Weights of a small transformer language model: capped logits.
Each number is 128 + 32 x the weight over its row's rms, rounded and kept within 0 to 255. Layers, rows and columns count from 0. Numbers have three digits each. The size before them is the row's rms in percent of the matrix's.

# v: layer 4 attention value, 384x384, rms 0.0473, rows 10-127, columns 0-47
# o: layer 4 attention output (transposed), 384x384, rms 0.0422, rows 10-127, columns 0-47
# q: layer 4 attention query, 384x384, rms 0.0496, rows 128-138, columns 0-47
# k: layer 4 attention key, 384x384, rms 0.0483, rows 128-137, columns 0-47
v10 087:131081107099102210111072135116106159076160119137180162068073122151113107136113211157140160147079168174098139108117047078172145139156101161144114
o10 088:083101138177134113168176138105129088119164128125153124148122102164094186129118081157063077112166116125093130096116176120136120147140146117118075
v11 082:152141158087158140088124104133138159159110122115114161178146106146092087096128162139116119120144106161138100128117082155132081104131174115173101
o11 079:115092059160117101159151080136174137090194130126092146075140115144165168098097096115140071113164155167197120142129143081108161150118107170127106
v12 092:057132110113149132133129121085129097096109149135100140163096091135167142068166123161161087095127097178086123130121125092110098172083120170169142
o12 088:182119096122147106138194149128094141159110151154100125089119136162099130161172088113083142116172064141114094149137146194121087096189187136076056
v13 090:106081165148097121125149088089152096131165095091134229089189125204115055171173164157064089098145098097182083169087156126151199089126137182105129
o13 086:067136103098151078102142131134116123107148122128158076158087124098131174101066100144193122109094135200094153116118123153100107186152100133137113
v14 084:115138146130164088091094075114117113087120153180116133130170167107102132153104136115084133147149109134101112111156128087138046111086099111120139
o14 082:172122077209074119140132160178094160097175094140092133088031140127126094195154117127106104112171185110143155180106136165157142140089116130161098
v15 086:117083099109092146182150140175105101102170163120097146116192165118134116191067157093090153147166138114115112105131182140183091185128127139124114
o15 087:133054121145106135060137110084151134125084090133172083142027154158175104104145055108114111129123161170213175073134095131141144103126125141114151
v16 088:154137156135186102071106165148104083074115103176122146149084176103095165121131159179127071110099109129141125160149187077161129115170102144113162
o16 087:172160194175145118120097157156136169157153116091104112156161090092095108149111132095115149197138136154116153115082108148112083142106176071134089
v17 083:070087192107105137085130131130135095145108131150157172148080134087144139117208101120098148060139118113136163150079174144075124110107124100117107
o17 081:098181147144101154195099127122108115089085196100103077165201152164101140143064099142101148145107097185104128175118138103154184118147138143145138
v18 081:082128108153138121152136150142149088128168124058168128121162107101108170156121147144121085154117188111146144162126143111150160098119135169131180
o18 081:161101098085118136090186101174113127106099114139129124171121119127195117074103133083132159078128160141158115152234155135068086143114121117145139
v19 084:149169151165108133154131163149118165183101176113112074080131102157142126084107121133124162122135164116121108104096103120200083209164106182199094
o19 084:068109171072138105106103161129095121130095147130139104109136135077107129175145129152203089148143064089120135091101116148104120128213145162109122
v20 084:114133116157089092084160096115105103214154124084168068127155161106079148118139127148156160148147149077121124142102115110149119125162106048201158
o20 083:066122116110148146173135126130157096104149121118123155123175171109164116149106153115160122185090130148171128128095117117108108095118149164077187
v21 087:039133125160142163106145110155125119106123140090142148143088140117160136122182144127153082139143117123199112118122183157120186120123123167104093
o21 085:151094141106112149103146154048142127091173143159157156163186135076121152102069060052057147151116159166060151129147079136142094136141127117194138
v22 084:170180090130122139068174105140158148087082103158136130095107149126178105132108130145202124113133166160159108120135135103160093064139145110150073
o22 087:117118154086168142129089171099172144167156106155134136147164058118141126146165116143100155144149135057049150126136144153177049147126112083164086
v23 085:158156139104141158090089170112185119133167128154189145130149111129125088145100063161111139156086102168162117124113150151184094116219080179100135
o23 081:158125079124149129136135151132088138144092148113125104108129099174121125118188207145168120157115123112112079087113130111109147120111141140121145
v24 082:147106125099099113123145113098141109141104130133143146133150194130048157121102100079158150146132166120168115084152096142077062106106124130173104
o24 082:074123141107116178117148111088142113143177094127159169112087124116146148107109083103085058165146106155127142086104107070126168168106149114137115
v25 087:151159122168168156099113098151148143142092130149110083098118137073170116111091108150128066152121094129138116165127138115191074096129152146153126
o25 087:142140107125114143128098162094093094155149114116154134080138100147075125090165146134179141181204112088119131125131141139147084094129137134136071
v26 085:084127135121110127107123142159123073205094161105096168161202124112101144126135117096094091120143073081152108134171130118104128126099121117136151
o26 084:127105140133138137117160109145126157081148095084178121124103153131103139071117115103162168120112156131164136116094124088129118165145151125120152
v27 090:155142144156144126180162166140081143146175113136186051095148123085125172083136124118152205149153196145086143117103104156065032157102125116187168
o27 085:143135113115107130156097092150168082071101131091110192096176185089159083137122154147138097088134105087104120096128145095126176123136146139116131
v28 089:174118155123147124105131145130151146136091108074080160129135088101092103182150132142112092115126096087160081085123100118108114115150101113143127
o28 090:089122157183158113196141088167139108120132148113187151089157154150108168089084131140159130171138182129148141134065141077103135163102105109103161
v29 089:078056152159134116124094138095152119186117165108131155175112160127122183061156163130081175138150125115082166097135102163094136071108098136086077
o29 087:091136150125115047119166129129118158099142139102114067093163097151131135174151147101114063068147131127145079157140104132084130168158162128161131
v30 083:100080161146097070142152123108088130151155114170092151141180167169132193107166181143112098127166145111115122146190142139083168117074127148129146
o30 082:106095106119152108119134078108164110165141129090107125139091138085111102132111083077108106103110122131218112125112130139157114203131109093179179
v31 083:081110141133145111078121078098137104134048181100133058149129134154091146101111108136192101105138100138090164088171161156119114112135135146162176
o31 084:189121131054154166147141146119163130171106100167132121082172106118137102133084168108162066177093148151157144181110096136142141158041210139131124
v32 082:129187117125147165063126122159105119144063093124149113084082143146095159098134161113141146151203186140138081129134104090149093124135136127157137
o32 081:105133180136146064155091149163106150122171146125092109100141166082166104130167091133167180117075087071077129155111122133095100123113106161152147
v33 083:204165096175131122127141149092125141085062083126153061123120080124125095104122149085114167071107078134127141151206133139104127188120084155092078
o33 083:169063118136147112067099118146114138135154132147138155104165084118151136082158143114115134124164204118101156136118082146175122084171168097149115
v34 081:114126069097080075076124149125144172142104101125109149069109113101087157168113091112087105083172144109100110110190121122124094138070086138129135
o34 079:111095140182106113127140106130147104101221140118130145151123098039066131144148127112071145141122136126156123149137144133160141147159109068113101
v35 092:159140158103084138221136093157169170126188095147174179113141144110109155059105122139104124086118171101141121134105134167129172144103096160097108
o35 091:114141115105082104107083155077096108105176135122119106153120099152125102147130132116115115136091101153092154083102100106145103135127124158122069
v36 091:128172083141142125147110160142136182104135168137109172107132102130154064129136108096139109150164124105125114089151127069129142116172159110119105
o36 087:102095128126154152120126099145125142197114126156158080136130116129112181070187183166166177104127093095114102118126163151078115102166061179096166
v37 082:182075150136130112057147138107158109125108202115177114110129097084090109125122089073122151105062086153040206101126155128141127058122170106124141
o37 080:147183064112099097191143112164150112131150090162123099132165117154134114167077155160117100139146140183146160190124138120128175102139161151083103
v38 081:127115097074116128152126140090152153211144142085123086138117115180138141085139086130125084145104199162225122096147173138129148127098120162149171
o38 078:073141165080193151139099181108111127093109077168140128128139141068132147155087160122155126130047122145106137145118087093081076146153137114131138
v39 087:077176106073111083099135153129157098138090098106171175098130146061139157137107077134100159149078084063127188145109106095115133152096151102121166
o39 087:130141139140063094133080142172103149101174156093097055179141122137089118113173128105151195091143130177178073180189141162155109111225083139183154
v40 087:118124056112118125097119112123120118131130142161140097127160129098090151154136069092141098174090098127131106128091170102081122100142098105091117
o40 089:127114090136112136083087138122120167115067158097084187129184112062155114092145126148137164125138186131160162138148141193155140085122120078172188
v41 084:127122189105130088160121131106105055121122097151139112166139115162114167069119121170072144165130113094162130159115089111150147196163148117082195
o41 079:141158143115151115171195155203150145117109134085127066110117178178121074151108121172124092125074101154115139129097137187100159105145109155138101
v42 082:190161129141164115177137173175066133061155169152097085105142137113151107142164194140105122166117141135128146143138145108141155108110160108168075
o42 082:157100108129207147052144144139097141127153065195148141137135121083175123140112089173147192161129143071103179097132098110160098110126068118064147
v43 086:037125182112185170167146142159136142132130131101160087137119112146149151092091151115091145164089102133094154136109164115124151167174161146123129
o43 083:121092116077085154097140076121101094114061119097121095187135130109122106121138156129158116092126119135153108092137143204090104141130170128115157
v44 098:114123171151147166147150145103072089101142138118115109148125151043097163105146177119146150174122120080133098166084155204197100134156136123106114
o44 097:165172097084114136083100124094169142104087105128125128118129121155161102144075113151131122115132180135163128121134098105072179117085125175103145
v45 086:109117180135199161172106155168117119179143143161118129168147137113185162083129149146159092136087210103102158128107088106161135110172140156164137
o45 085:155124123120127124050162160099105139100168141112126071126115095105098073158091100152118112162174079142139118098136122128144080135180149106108123
v46 082:100136183134197162104211127160130141092075090131119135162151103131166125107123179103129193150159121111123126116113150142116169127094146157112124
o46 084:132115121109098121102128109129129101117091104089132133146150118136139142099105111136134105090169178140133153150117130227115062157151161094078077
v47 085:061136130128130166092080169128141086093198127153136163149114098121142133160156192092082057098150094077142096192108155131140109128086093109135159
o47 081:147152144127114106080171091137127172147086088130111104106133109135113131130093109109136245162122136202150145106126151089126124119163144164110093
v48 086:159129177109140098099119125113135134118122092114092143115074060126161146140138093097164149075187180117059100114131122147084117127182099065136121
o48 088:127119093145148131147177080136146126144165200105151143108216099095123110085116144125112172158156091124112150147082166096129163125144129147132111
v49 085:081170094117155140125124150112128130149098095129150180142154177099195174052097090156120077114194118077122116097102109153069154053157118117126148
o49 080:151174110109131103081156127130160142137117156101106045116174143164099114120092107098115176161067144159181075129167143187138124145145110150140128
v50 095:117118135126106098076063088123133133113113097127106161072131153078092133125166121111119127149081165096141141095124128157155129102153132126065181
o50 091:099186143111101164145162184115131121109156138130150159162132107127093154140049119147109152171131130151058115126123120072130119165132101104150105
v51 088:167097098089161111098169163086071121157112120141148141140077111054159137146130114168176124139126187163101132085153157098108157162173122103132050
o51 087:096102129173101154120190078118144117132074121151120073155140120115148115070137123150079162137113127119202163111148150152115158085145107116073195
v52 084:138129115111191151165148099107096121105061136132127137180181118128143114125142197181149141109090164167109127220112091182148146144135114120163110
o52 081:139172152205127143131099119075139107124148128185107138114110116141113152135058113145155093084178098097097160114162083142178146132088135095109135
v53 087:181142160123056088098113155080142191131103077097145085170123141174123112191110131127181176112087151156138128062154068113089104175129113090159175
o53 082:079117168119130112148168108134180086144153165116163110124122128140152142080118113134110034149166126068109113113116155119140125110147124119144143
v54 095:156103136141164132127103131082106090088131125121149139150172101100121169145118138136140138095098094108091105114103107137142134143106062147111167
o54 095:156162144111080110137076154148138066162067159110134114120100152195143095120127153082161125131168114140171139155111150124154141092092182135135176
v55 090:103155163171115138071145107149158179037134097169160106069116106058102131118153187173137116148142165204109115152091085105118136128098146105083178
o55 086:152165078154090078218102121159133125158133138146096173119162124145120124168090148122097152093121098074079119126187178133143134148119081133166058
v56 083:090131165136097145126113135200098147161126124130113145187168104105208109159147079113085171083121181088056113138197188176165115135111132149211128
o56 083:176104124122084172093121085113114087125116157117117137172147139083121115107105141119089127149131071161160101180135153094134161133099161096026138
v57 083:200131176196170146117125121126121113120089128119150089145091144218152222101098144172135103072174183171166130139085118113137098108136122172102069
o57 083:115141161072099121079138192045166088099107136132138108101163083099147085196098090103138097179108105120051142131130145150144175147136148136194133
v58 086:199109102110137140104120125102118046120114098119158121189151145096092153102129072181120073142145136140194120164156119128169136133130126194128090
o58 084:134083168152169135075094134096160147161089148184105167095110135086141084087131139093078140145108125170159148109109081144082111126119120097163134
v59 088:087124111146107165101162071159125117155096112127159166123128175136099105139102095122129078143160110137090105161070205184144170096114125125128109
o59 088:160159091150100101100032123072118098140179159187082125202126161089139106106123165095119151098097098167200132169154074130153178079106156109151167
v60 080:063068145121126144203147135113128117123125147138125112189169111117129166176104137111151172124101123095112151179140079165134051050044093122150075
o60 078:164086065149090135057156115101155140116127140097155117142109151130121098110084069136047050097164146141117130142170158159106116185140191139054102
v61 087:120085164151168158099103156104142135155167070129148189158103147134138161129115096089149166127114127167081097098104131113111142149090176133126117
o61 087:067130109087123120155217110104127113149094163096127124120122033165133160100168153182124100106199128153146104075122142169118149149187105118140065
v62 077:144136169136108131128166173132127124159113110150140147130125173105107144181155143145047152110129079056181124160158112130142150122123126165145171
o62 074:116114170131183110087096127107147122088122107106121161139064135124137122116109064073117162125127185143162099115177172125114104138127121108125175
v63 086:166130159115096075143181128109126129156132176111131083082092139187159152073149090108133123098186134151130177022138071196091096129163147130144128
o63 087:068187164082094136203110150142093112162125103068108137100131128152098140127149147108183112100084061090127108097138116092126164142146117153122183
v64 085:145129034153103170171115102149165103080120089151120169132121168140122147051141105129209161128115141176158147137173160173104064109131104155082107
o64 084:159123128103127175089073172078128150153117160179095147110123170180131113092141110140119102100113096178157127075171074099107143096129135125173138
v65 083:151125110122084158108161152092116084157149133130111132142131169084130185086146116141089114095107151093104079136130112115150105135095106125141126
o65 083:125166118150121134084109124132118156055134096144101104115106099162108136191098118165109173152191135162116131121158150169128191113168126104141091
v66 080:108115212153133127124101153123107160123140142066105110084141099124149163131113123122125094121107126097121093127151129169165128121094118126131109
o66 080:129123153093124108118097133162126108110172119073170080232120107103110153149094127064152144132154123139132134158082135101117108144126161087143170
v67 086:120128131103124098129151096102138115067210152138092138145169103115118112178132147085117113168116072112171145125154125092206137036178158116111131
o67 084:189124145056193170145126149172160147158068125116219104149099092210151116117175094133145160176155175153161189112097118162131072146094128122159132
v68 090:082130075118148137087139104106096119137135094104140137154145198171128148079073060154137047175169131116154144094155125187143137097115149135160163
o68 091:078115159079145108118239119091191124175138109137117126098151118125162162110142127060102116091082087168152115095143069134096112133151141164101097
v69 084:123125090075091128157129099087137118167185161101143082109123161113074087132097091132101123151068128107129113160147107118137120080149092133163079
o69 078:090104099153129158097075098101089112133050078138090175112098169096146142160156157150114110191099150137130165065141138125160128124130113142108191
v70 085:101162095086076130116141074109113100100145126144147125119124156061180194116200081108163143128165147133160164121158126129042138105148131173111160
o70 080:153163169168080068165127204121104160067165153086087134112122127150049085166111141088093115081109093116094065132171148105120149179165099114173143
v71 088:095143204161122181095131117117112179080159130097170167160112042137185098107123169219104100157123120177133085213119113095190135150112112109148124
o71 090:145109112127137073151161154156163090113164110118113134131151126155115102153113147101143109093164113074111124135056156122178099124150135137101086
v72 090:117151137160046109096117122079135103102127103106174144124080170175117112140157080149185147121146134160158147111119146123127103173195087100047102
o72 087:141126086112170137144110113161124163199108182112115087131137116136111126106172195115083115118143111155159080107134141129078181069140116143192164
v73 088:172177185117097143120157137118134143069168095108109150088139155158117081134138087063136113095143122076145127136116144123120151120104110106073136
o73 086:144120127136147138158106087148191170188108128160154095197090087107099131133127110138069147122120146160127193154127206150161155085129104130204111
v74 091:092107135142095141095111090158077072142104174114132109136129127086156160085179118114125087130134116111132107144135199108101187118152157151139087
o74 086:125131162102093091163123151108138160168095144127094144156218090091085105119080115099177172099090065175159138196121137151137110139158148172120137
v75 085:126100169181146116092141079158145153158154096141105172144085158153138129124149134121126140129103124108125072164143119120066135125123167198132126
o75 084:054132178106117146141097109123134078130128151105140122140153130087116142100130141078124127088133067121165078178165191118156123105172137110147153
v76 084:133160143130179141167148159140130153099085143109157074147132158112101224166124187088117178103126155087146160132108121154098099061105103165152127
o76 083:157190128130134152072144097119128114118118107112110124119203087079168084143082116142119120138153156109062159182158158157197152164135163129092164
v77 081:122153103124176162080158140110136132036155103128132132103124085103131146193110133140126180122118147159103152160100105076154087084156108135072151
o77 084:217174100191065148149110147144114087149117161168129145152143099180115088144118160155125128116193107127121151140230162187168131132038142085202058
v78 083:068135176122148170179112104145085161162153117140094165158101107191184088127117154141165158114110205167110171116096123094212103157158110137111080
o78 084:118143098137112112130149096125132165113137156111150089146082138151102123183131083143093049111143098104138117109116107141085159133150102138136109
v79 090:118135114108091118151115160164070151142128129175056181154147090105187111102142119136145115121129132148077110052156135172110130162116143136156152
o79 093:098136172102184163070147096128106155108104114081162085101111134168120174127091124180150136168121102152155075079098095043108193127170141130048144
v80 088:144149155152100131029144090097084104188113081097130174175117157162106164149076128132175125093189145111093154185118120139154140127083090116101178
o80 087:113146130146181122129133109115221106072193139117112156087172144055123156153106101089071105119098147135125153116091147074121104153084165063142065
v81 086:113047128150109108166139127141142114196151112118093130167142159158099143198139097150124150147119091088098162095090131124056196097119137129108074
o81 088:079064137120136107148162094080097144120111135094137154124104157138140152092134124126111088101107121110192138112157082115151109199154103116094173
v82 091:114166182135132113088150178133195181084097057136162110129128061122119078172136092105132096107118161094102092086121107138066083160169105119097141
o82 091:109108068176120123220153066174106111144119173083147137136150128104141141085122139173086146122125158151126136171103175134136178114146118185125116
v83 093:161118143150106140106071164105148125155163074148191081148074091114121142179101090120098133103150113115116129088125080053101117166099156130137152
o83 090:112097142119126116162255129135145107158024192096119153130126134068162124114160099143112111154105158105120153118147179158173118146145151137090137
v84 080:173135131126137116134159148135157180126122162216133110141164153117100192105134068132128078158207102074161118079155127117173156073108154138063074
o84 077:139080079113158102163149162100150114129149108042168128081111077104157093147140171109108130155083152095139128134121128177152103138155083126131140
v85 084:141099206174071156059098102140162124093141081139167129139119106160151093138198094172139142105145126164134104177142175153150079193177075135100102
o85 086:133126134140102150157130159160144115118143204140127095165102104164100109148117156115098125143138143151095122101087141131145145082033146100182118
v86 081:109088145037119181139133168089181102187134143148123163113135173112086170103084151186143089133090117140151135102149090131108103103099103155144117
o86 078:117099125158158152107177095151131147061090165110166169141093159229152169130142061105101136140134111149142036084146145125087156191185158119129166
v87 084:160170134138100130158151122148080167070146132105136139087115106158116174173166196124132109125088147137217120209140141164113117112103145173146135
o87 082:087126152067122141080113117104138109113186064179114159197143097073128135095144060082127192070195100115067142146166151127169127109162097132144097
v88 088:180128130157100135114113163089171100137056089111139115120143129158061173138102087062129147118161164141136127083159112134166109080145154165124109
o88 087:128153119138195099149102149174135155128145125148116096094158079112213107156163132144163151146086164134121163193150092147124138157086116167156153
v89 087:108190178147111197175136083145127145144136098114106113175145086144187143131149076135162149105174157114117139116113129151090120177171139132174154
o89 081:135123173138112166173124160167127126085114143079123156145167147162083048125107121141117074109105106110123119139200200115141152102126122098173131
v90 086:171107115102151128143076153110189131116145128146123144102092072116161105154094097107084126098099126121113118114076101104156132167152132101116105
o90 087:114117098210101086176173150123067108150079188150125114091104153154054163087170144172179157124125133138132168090116144123135171148181127143135125
v91 089:097109108117136133138211094084147218106136056103101100134110145190156104103157131115106139142108138107179107099151140154118159134093132171106092
o91 086:095096079143162094127063097108154083139179130131129176114155151044160156132126155095104156134106130114115117144145118190120116095211081174116164
v92 088:077109115116095108064139103186168170157072181080189123083166141128131078169096068112145127111111134146135162082104127105103123049068136072106137
o92 085:131112000155093157151113077092128083090165105169128158164143161145101175145128172153077106157150169131089086142156157160143127181135108147088055
v93 090:111104164218183129096159104198158160168106124133115109113122147099121139127186135173161146102081142150111071128118119088155097152068114134135083
o93 088:108144113114043115188109126124095064122142161162155152118114094140148142132096153103113078097208090064080121131141180140146094154148163106132106
v94 085:147100075131053160139134164071146130091133083092102163148111155157157026143182165133084137134154119131122127153126145086132187172116129108134072
o94 081:115129147138157041122065110166077135130157155229146107164046098129132188146099124161143202090098136146097152156123111196138116082134069166141125
v95 089:104111138186086139110145157171095110122142163048102137140182092137161087093138141134059126134126189054116132128157138160190103167125130108162117
o95 089:126154125107086100082081153121117120111198085148153123152096159100151084151094134113158076118127143127128126135097068074081127141099121167063150
v96 089:099148156169143063103085118108093125179126086104146136146110133145165193113134128160122150149173111090127184103152088133085076104144117161179139
o96 087:136101161083165121141164143097109103171167166076119142064138198109109092133131134103170096175100126143138115149133091129147164146097163139133134
v97 087:074146113079105131156124122081080139136152152117155141130117111117114098070160160139202136143174091092110121097133143134118116118193149137147144
o97 085:118137130085141128129130151191111140083182098144133089143157117191146123160090135148139130148161129157106117125095114149118119071128130156098104
v98 084:103139136133141152084157104076136155136163176091177065132169146132093085111135110184148108169086108196133091090137171107120116221169089120114144
o98 083:128074126153126153185110115171123074113114067128130162129082158109138135108114179125122066158148151161120091097120147144082109051044162119183149
v99 087:119131055123149081165099121158087181125106122111124176094122142103110066114105131139147154138107148104128178116157123165116134135124096109129092
o99 083:131110102155181129142097089099144124120166131174130183142113161143143153169138128137079113136088125098135137106109156102115137125123157133113121
v100 081:131097190092151158154147112107228128170101100115146102093090122130110183148142136111119143068099154139100132124114133155163133084173132171144120
o100 078:201144105170142139082110137085092168133116165111074087132176040132112125123134104139098191141152151154075081150143159105061141196098134095131144
v101 082:129120163127062101098143125145167105095130130124137131128121085120120112105167172135085094132098222177171147126122109069184136108097080163139123
o101 080:132104140162149126152164168094154149143197107104142138098130147092090108096162071115108088093133092092094139062041133121092078182215108132095097
v102 084:103100075085072146100088093055111140163114123106127158129128149178121082139133143082133138136160089111145082062170125123182111192146097128105130
o102 085:093071128133165108142195138161118125100160105158162061113021135150143180132135089122106131103125173144103155130117137105116126101109123167162123
v103 079:085109128145125094072167121093164098130144056087155164086102153038099085117095100121167081139152092172061141169111148139175129080078098116099169
o103 079:188146093159128082157104112173190114122141176145099148169180142154138119103111180057064169033116195144173151190170166134150130125115127063166125
v104 085:090148158135146088057104080154108111063135133122132111148125113081141093183155117169110103121150082139091129109126094100086106150180134066087152
o104 083:175153137156046098219163150183180148154120135093134119151132162164082110130092132126126156148097091149136107143097141085158162172091105169112110
v105 085:125142065062095134124106116152124113103112062129111142062068102125162183098145122089164132048148116051138180139109157163089121090120085151120159
o105 084:150183174116105124096107127097147155093118160132085143185196107108109114162162095081100184106089140157094146119149101124173143188179145112143114
v106 091:165131105190151106099137151120087116119128153189163075156182142103130111180091098080121082108089113138166096154130106054151142128077092165088148
o106 088:158111087124096145140125139098155117147094088144113200103092113067123153054172111136154121141171172131099148124158154215172083093177113124119111
v107 078:079117100041161090203117153164143087112139071129147144100080103091145129071151121185110142122098134132096118131126140092077153119109127064108159
o107 074:172119141171066127134181094131152124076133177124167117141161172211091108160088128133098144153114137181164122046104092100144129127153146135125104
v108 087:114140107155113194136169143089099128123172146110110147180174133175162171151099138133188136172121151115164138219109098178119174106104087174171133
o108 090:113106162108137124064101119119114073113164092149148116157132078093120102098125176096138079101157128122118120133114139100133113141072209082152131
v109 094:099134134163107123124137119071141178137206064151134146115149142082131097147152150115165125173088109088113118124085129108098129179140121127149238
o109 092:109102122102136072159148053206061110125094136089159128125090138118147140103121130129140155139117129152155125147180255170158086117149142138129114
v110 085:159172210137115126127087156091166115170138183076182096129173101181161162144163112157128171131097090132151097119112119187127142167126102131154151
o110 083:131118134079149132152108131216100092113117065132121061149098171167093085141149158155173086148191151125107097139053149059086121139059157136160121
v111 084:101175142114075128158092119139102115149159136099179128152138121063105154126156198134103108165160156124083138138101130085172079203109094198155066
o111 081:132126141114120101092145179107116129077151138143109106110074175158175116166125094124177144129130111143190118126137061148154100114146123156130140
v112 084:073144113151157102151125102116171180114112161087162134146121153128144078106132114167121153092095079130095177102126160103102153107138093101096167
o112 085:140118064150118095151144102115057104127105117156086136133164178138124173134113202137164113137135161145052122177129176114119110073132192179121151
v113 086:104143119122102136105148116091106123111076114092122162164193087131138156123147197109122060188175110112139136168096082137138132138125087123089141
o113 082:151154116144150130110135092199112137158089102122108102137106162117159144117107134133160181094092156143164151163117140158144109085105120125111153
v114 090:107149135138127113126093167148184138094145090156116103128113156186132130064127128147166101122125199211198172145111137131134097123145113112138144
o114 089:143159148144154170137122131131130142170149126143135153118115085085068134151118116142080064114118072062065088064113174097127170152156137103158104
v115 089:094121123088146140164113159104172123139128150087114154137129131147137107142115164147125200138172185132094093112154159142135139147167120155173050
o115 089:135085129163113137085172120061101168134130132164096124165096088094109120099137104134102084116146125128167162121127061128121121184089117102091156
v116 084:134155120151112055105189126162156134114085172097119159059067120156113098135065091070165129143157148094215104124110164138136158074110151080122123
o116 080:113117165052112156120082140140160071109208060153182094215149134137136127128133144072107120109126154112116132180149119080139071157127134130162091
v117 090:141177152153150154133165164106142132090107157088173115081147082155130155153104197122131159130142104145177109154143083123103134156118146151167153
o117 083:155138118074105148123080125145127123097149063134097098181189129153158088134146108119147187121148157142128153239125180174129121134062112163169103
v118 089:095145178111138059174110142092132178156106100144127146111113103160139153123135119115159122117131148113139167150096075102091117146094107112155160
o118 088:134100112091114125125128143117077148102177178123099123130167153089139079119122128151104099129103080142069124175129194120125109149164104174143067
v119 093:156123149153124113120141145106129109128089104096138072185124121139130126110124184126078098084126141145120112105155149138085193143119100098167096
o119 090:120166176094143108141108165115133135140097141121102104131152111148127109135113106153146146113097160117070176161119056090135094136095102096115154
v120 092:183105183097111090132107091127092065110133153119130170134160115162147130143125110153116136149089133109142138178175106180160144143130120077171131
o120 092:136187143161112111130117149134199109133164065142130110114071164134073099182103166134128102126109099130170146073073116032101143135059119149081159
v121 087:127117056073122094128146127099083141130176124175141160129085160111140143107078150141163099149218129107121115151161172148106108096127130134093142
o121 086:088149186084108107096117136114108137117125104115138100147116065145126114126129108068147157043109103168139131135169064139147138156138086107163089
v122 086:178162092149086124179070120085150095050120163123116158127088165158100165138075173170129113113080184174224161180146072129165076126096097182136173
o122 084:134137172112139137068144138151134167119182127174144124096079122172075144115173091099127102137145102137093155069132124131101121097168106153117111
v123 085:121142151114114170113109128082180138115056097133154190108127185135096177086110181160112152149064195151124067174141156150168113127165113152137174
o123 084:167165173154140112099104165107126167134161140185058107110078111206117112142155113099114157102109089107107055108165122097083094128115107102155167
v124 090:151154191101138106180135133134138165128102167152100089123161143145156199082124213134125112095128105110145136103097136097134126069142148125166134
o124 086:166189146069141160089129168080117126135090126059153132156152058126093112136104059125168122131147155114118109166108131168181102209142124122126131
v125 081:066162164110143167081101125171082113154188102113134126176167107084146130128105201195073075169117148138177124127132123111185110163114131185130126
o125 082:161159092125173140111192089162163124108088136095140159112092158143187108168133077102138132186098162148153099153082139155152120102129175154075147
v126 089:138083085096133082184115157125185128143117115130142123110109155104073149108129119132142122188129113142095124118144159128142089066193165117100103
o126 088:101140043172157145113138095108104115151160168097094138132112122112137116095133105119080159118135128125168134102158116177103177124120114125113171
v127 088:072167073141083182100152155175131147125139064148137123097083121060149175138147181105125139134140155152102137162130134089093147107124094125063129
o127 087:138122127172107114123138125096097111146160174151181105132167076100112121125166121139117170086150124154061114117142052152165142123166145120138088
q128 095:120146099118088153181106234102147123142112134155137157150141060146144158120154042094120159073148164125079141120161102133114176113154147137157149
k128 102:119172117164106160135112095149120109123143154106119110139141151157058113143125120167163151107108125166111160147111117127175181155089112138093148
q129 122:129080157120142103131163052155103160207155072096090063150157157125172092106077159079161105180168076063208108154097141186082117150110155083112127
k129 097:165119106110114104140139126128167135112136122160165177130105114097155140166164121126040116151162152198075109136110117100135100123147152102190086
q130 110:176106169154113089140116134071172183077161114138111127160070090128072121094146122139114159117129165147144137146148158087218116094125139110100168
k130 117:112135158103135070143106121177127087117111108120132146125129190128083099150071115063158082138111092147113181084125138140089145108103134101100081
q131 120:120139153127142063094159085124081138166139106130103092155122138146149122112118211122152109155106076090195115122087164170071157162112144137090119
k131 108:145102116071136090115138110124197120113142135145127184140192097120120144113101115157108084154124127125129114129120136099121153129107101088205118
q132 118:143109095072147069101188130153094099173112117136108129146148166172136082146133157125109112138121119140174077093117170153094148173100165154151094
k132 090:168091145113132088137150066100139142101114135158089172146177087119112117134100122096157112152103132069124157130172094151150154122111127110146170
q133 107:144115151130092108098123078144128138145139174135084155087146143092147087195087162161133190114127072095166059144086122153066184082081097090139141
k133 114:111150110101160139132117112154103114146144114125141137061155158135115153112129170057143105163070140109131098163180147128141202111061102110134099
q134 112:147121198133093149164129134207182099150117063126095134098172138100140064198050127097139147123145085053170125151089110112068183128124122139147160
k134 120:141108123137123185160114097162086142142142171129146167137095127119089104182187121102127140093166089179099157157177177139140143118146115075090100
q135 116:177116134132076078118171079138135127157132137142114154100116130130142053132083179130110089069136079127161118056110149097124123143084136188138141
k135 099:173096138103153126150159138116095085140168112136108129124177200106107145189161082122170088115097154151143137156130153159147175102139136111118126
q136 095:153108097129085107151133117169081150100152130093125124163111124075133127139119108096083082148131099145199107088122129127133154123120080144152122
k136 121:129119124142096082138152073177167095131096143189050127099172146129134106117168178061183113129155105093106106142130171145148180097132097137114144
q137 113:137136090098148158133116135108123088062122157106161180115086098076137121122142105146099159132084103132129159136064130133125132116125137095120156
k137 112:149055130137149144157139120116109130140146096135122124103188161136084164135169127109166129168121127113153098133067092158124147072121110128130170
q138 097:141137120145172143152122145125174116179177089164110146129147117139125107120120118137120128158172126107120128115132161080142118107162051102133141